config.yaml
n_layer: 11
d_model: 896
n_head: 7
n_kv_head: 7
head_dim: 128
d_mlp: 3584
vocab_size: 16384
activation: "gelu"
norm: "rmsnorm"
norm_place: "pre"
norm_eps: 1e-06
positions: "rope"
rope_base: 148000.0
rope_fraction: 1.0
qk_norm: false
attn_scale: 0.0884
bias: "none"
tie_embeddings: false
parallel_block: false
extras: ["gated attention", "learned residual scales", "skips across layers"]
init: "normal"
init_std_qkv: 0.0191
init_std_o: 0.0237
init_std_up: 0.0273
init_std_down: 0.0273
optimizer: "muon_variant"
lr: 0.0102
beta1: 0.95
weight_decay: 0.0
lr_head: 0.0102
grad_clip: 1.0
warmup_steps: 200
schedule: "wsd"
decay_fraction: 1.0
decay_shape: "linear"
final_lr_fraction: 0.05
batch_tokens: 131072
seq_len: 1024
doc_mask: true
train_tokens: 965800000
steps: 7369
dataset: "wikipedia_en"
Each number is 128 + 24 x the weight over the matrix's rms, rounded and kept within 0 to 255. Layers, rows and columns count from 0.

# layer 4 MLP down (transposed), 3584x896, rms 0.0273, rows 3033-3036, columns 672-895
[[131 139 108 118 139 138 163  97 139 155 103  99 135 135 135 126 125 143 101 112  90 115 134 116 120  82 132 104 117 155 168 139 125 134 167 111 120 129 123  99  94 126 154 131 107 128 131 116 120  93 156 117  95  96 124 134 109 137  77 155 125 103 147 105 126 126  95 110 147 165 103 149 142 105 115 135 151 134 132  86 106 138 179  90  99 164 151 109 161 160  93 124 101 157 151 103 157  90 120 166  91 155 134 121 119 153 102 136 129 118  86 156 123  88 139 127 118 139 135 141 144 159 139 121 137 133 126 121 179 140 140 127 139  98 143  97 121 141 116 119 125 142 135 127 144 128 113 116 155 150 148  79 109 131 166 106 129  96 131  70 103  70 106 126 141 109 120 133 149 129 119 139  98 152 104  82 165 113 190 160 140 108 124  71 107 145 117 106 134 121 106 109  95 139 138 144 164 110 141 148 130 132 120 128 137 112 119 145 177 134 121 170 112 136 112 111 114 131 173 187 139 168 132 189]
 [124 153 133  83 162 152 113  99 116 126 134 134 137 131 142 146 104 187 126 117 127 134 127 127 144 155 152 141 155 136 135 168 110 126 132  93 172 165 162 118 135 167  99 134 105 134 135 157 120 147 139 133 135 121 123 153 154 112  78 136 108 126 158 143 135  81 170 148 134 119 106 163  73 108 158 136 161 136 138 139 138 159 109 133 102 144 113 149 139 113 111 109  92 130 112 158 121 148 136 135 119  97 190 142  94  81 137 146 111 182 131 114 135 119 154 101 138  93 123 154 103 113 166 103 158 146 139 131 126 140 149 120 131 152 123  75  75 113 128 130 159 126 139 128  98 144 135 112 134 144  66 125 113 153 137 163 100 115 132  64  81  91 111 111 133 117  76 174 146 143 156 119  88 112 144 108 124 158 164 153 130 137 117  98 141 170 118 141 110  88 123 172 143 164 125 118 130 112 115 124 131 131 153 159 154 114 144 121 113 138 126 141 140 118  88  97 122  80 116 121 143  98 122 117]
 [103 156 114 115 140 185 122 113 115 115 163 150 152 168 133 143 102 155  89 117 143 152 143  96 134 149 177 123 160 132 140 103 127 142 120 150 116 109 105 138 108 136  95 110 131 117 115 148 149  88 119 148 134 163  91 109 123 132 154 102 100 125 128 156 156 103 159 155 169 142 122 116 174  98 178  87 111 117 152 116 118 120 145 143 129 130 140  80 125  84 160  73 142 136 134 147 128 144 131 139 112 106 177 155 104 109 137 108 112  87 104 149  86 109  87 131 151 113 142 113 120 151 125 157 121 124 102 124 149 117 143 131  91  86 153 127  63 130 165 126 100 155 108 124 125  90 131 126 126 165 126 123 121 115 114 103 114 135 131 150 132 134 113 112 146 112 136 137 161 112 107 124 158 126 112 122 115  91 154  94 122 129 159 154 125  90 161  94 106 138 146 141 138 121 124 131 149 115 141  87  76 148 138 114 109  86 132 143 124 119 119 114 125 131 116  74 123  95 101 106 104 128 168 169]
 [128  93 139 168 162 117 174  94 102  92  87 117 137 133 124 122 136  76 133  86 158 151 133 162 163 145 140 104 142 112 161 152 156 140  97  81 106 126 147  97 110 116 139 138 109 158 151  96 150 154 168 165 132 131 148 130 161 124 126 132 103 148 128 132 137  92 152 130 134 130 141 106 112 133  96  84 189 132 125 115 144 135 143 132 150 117  90 116 151 123 133 119 112 163 162 138 118  88 120 146 173 115 160 110  82 122 144 127  95 120 109  96 160 139 147  93 151 125 152 109 118 161 156 140 147 135 109 136 107 177 128 124 145 126 109 120 157 136 151 101 114 112 115 154 109 152 124  97 113 128 127 139 151 124 140  85 144  93 164  94  89 154 105  87 125 109 111 129 145 120 164 173 107 140 143 143 136 157 164 162 175  86 155 103 155 158 143 109 131 137 105 127  83 155 110 185 182 131 185 140 139 119 129 138 101 140 117 144 156 121 120 140 182 113 132 155 112 144 127 151 138 112 146  98]]
# layer 4 MLP up, 3584x896, rms 0.0273, rows 3034-3037, columns 672-895
[[142 156 114  97 118 169 138 126 113 187 134 103  86 190 139 142 127 114 109 179 155 127 124 118 138 142 141 154  74 161  98 124 126 150 176 141 127  83 147  86 134 121 121 143 157 105  73 136 149 172 114 118 147 147 136 178 129 113  90 163 103 105 120 122 155  94 122 101 162 136 137 158 106 171  68  98 168 116 149 162  81 162 102 136 125 116 135 116 123 112 163 105 103 127  89  99 134 139 140  93 148  99 171 119 144 129 144 125  86 128 150 105 162 170 118 119 131 148 162 168 115 118 130 124 150  81  96  94 115 114 108 147  75  90 141 121 146 139 129 141  96 106 153 138  85 147 124 138 134 131  88 156 107 164 134 141 141 109 121  67 161  87 117 152 113 112  91 160 132 114 123 107 144 126  80 141 106 142 176 147 132 141 175  93  85 163  93 103 122 109 111  84 130 153 132 137  77 144 144 131  99 122 153 147 108 132 136 175 153 121 163 113  85 153 128 148 113 131  98 107 160 131 166 155]
 [119 149 103 128 105 155 116 110  89 109 148 152 162 137 180 171 102 168 116 132 137  98 101 127 107 144 125 149  79 129 116  90 167 113 116 176 175 130 184 114 134 148 165 125 113 127 103 133 128 133 140 128 120 128 120 181 153 117 118 129 182 132 154 143 164 114 123 138 109 182 116 116 118 117  72 139 121 120 153 154 140 167 122 114 110 152 136 125 126 124 135 143 133 153 127 151 165 132 145 156 100 122 132 129 130 145 155 139 144 115 162 112  72 136 131 127 102 142 152 114  97  91 164 135 123 130 163 125 126 138 148 141 172 111 164 170 129 132 101  95 142 146  67  95 125 146 114 140 146 117  74 187 160 149 108 135 162 120  90 104 171 168 119  87 141 135 122 115 122 156  93 128  89 108  82 129 143 168 144 117 100 163 154 101 100 190 103 129 120 167 186 150 166 120  99 124 159 126  93 121 104 156 128 124 182 113  98 125 158 101 141 165 167 160 120 119  94 152 147 152 110 144 142 156]
 [129 109 157  92 130 147 161 160 124 150 128 119 164 120 142  64  98 144 135 152 136  97 137  99 150 124 115 172 125 150 124 127 101 126  90 153  95 159 149 150  79 128 160 150 129 104 112 130 162 147 109 157 101 153 154 103 146 128 155 135 118  99  76 150 103 107 109 164 147 153 133 108  90 122 161  87 127  83 136  89  99 124 119 151 114  93  87  91 106  88 142 102 167 124 182 157 121 139 129 121 125  95 141 130 155 149 138 120 104 169  99  60 112 110 133  69 114 132 145 142 142 148 136 141 168 154 181 105 113 128 126 165 114 125 118 146 152 139 111  83 145 132 162 115 111 145 125 124 142 119 169 164  87 121 120 161 155 138 168 166 135 103 145 131  85 142 134 120 114  83 146  75  99 138 140  98 127  99 132 151 110 141 180 121 129 138 133 140  96 216  95 141 117 139 118 158 129  91 131 120  88  91  99 151 126 139 147 167  85  94 121 136 142  99 165 160 119 146 146 155 143 107  93 105]
 [149 120 121 140 127 125 138 151 153 164 149  96 117 148 128 133 189  92 125 158 136 160 106 119 146 146 129 111 100 163 128 137 120 149 117  59  86 119 133  97 111  92 106 114 149 141  95 133 140 101 148 111 120 127 122 127 148 135 128 147 134  96 110 165 105 154 127 125 116 169  75 109 104 120 161 164 131 104 160  83 137 120 143  99 130 135 179 148 125 121 163  74 181 163 131 111 154 161 113 178 158 105 133 105 129 117  88 109 141 145 130 105 100 152 167 167 114 151  81 125 105 137 125 102 184 134 137 138  73 126  88 151 114 120 148 102 129 140 122 119 135  96 121 113 127 147 132 153 169 135 106 126 171 101 119 145 176 132 146 146 122 100 158 151 129 110  98 130 110 124 148 163 117  98 117 108 168 123 135 115  90 106 124 141 139  88 109 162 137 104 122 127 125 151 130 120 124 118  67 194  77 101 139 189 111 117 133 110  89  84 136 141 154 159 137 133 126 164  82 136 156 157 166 170]]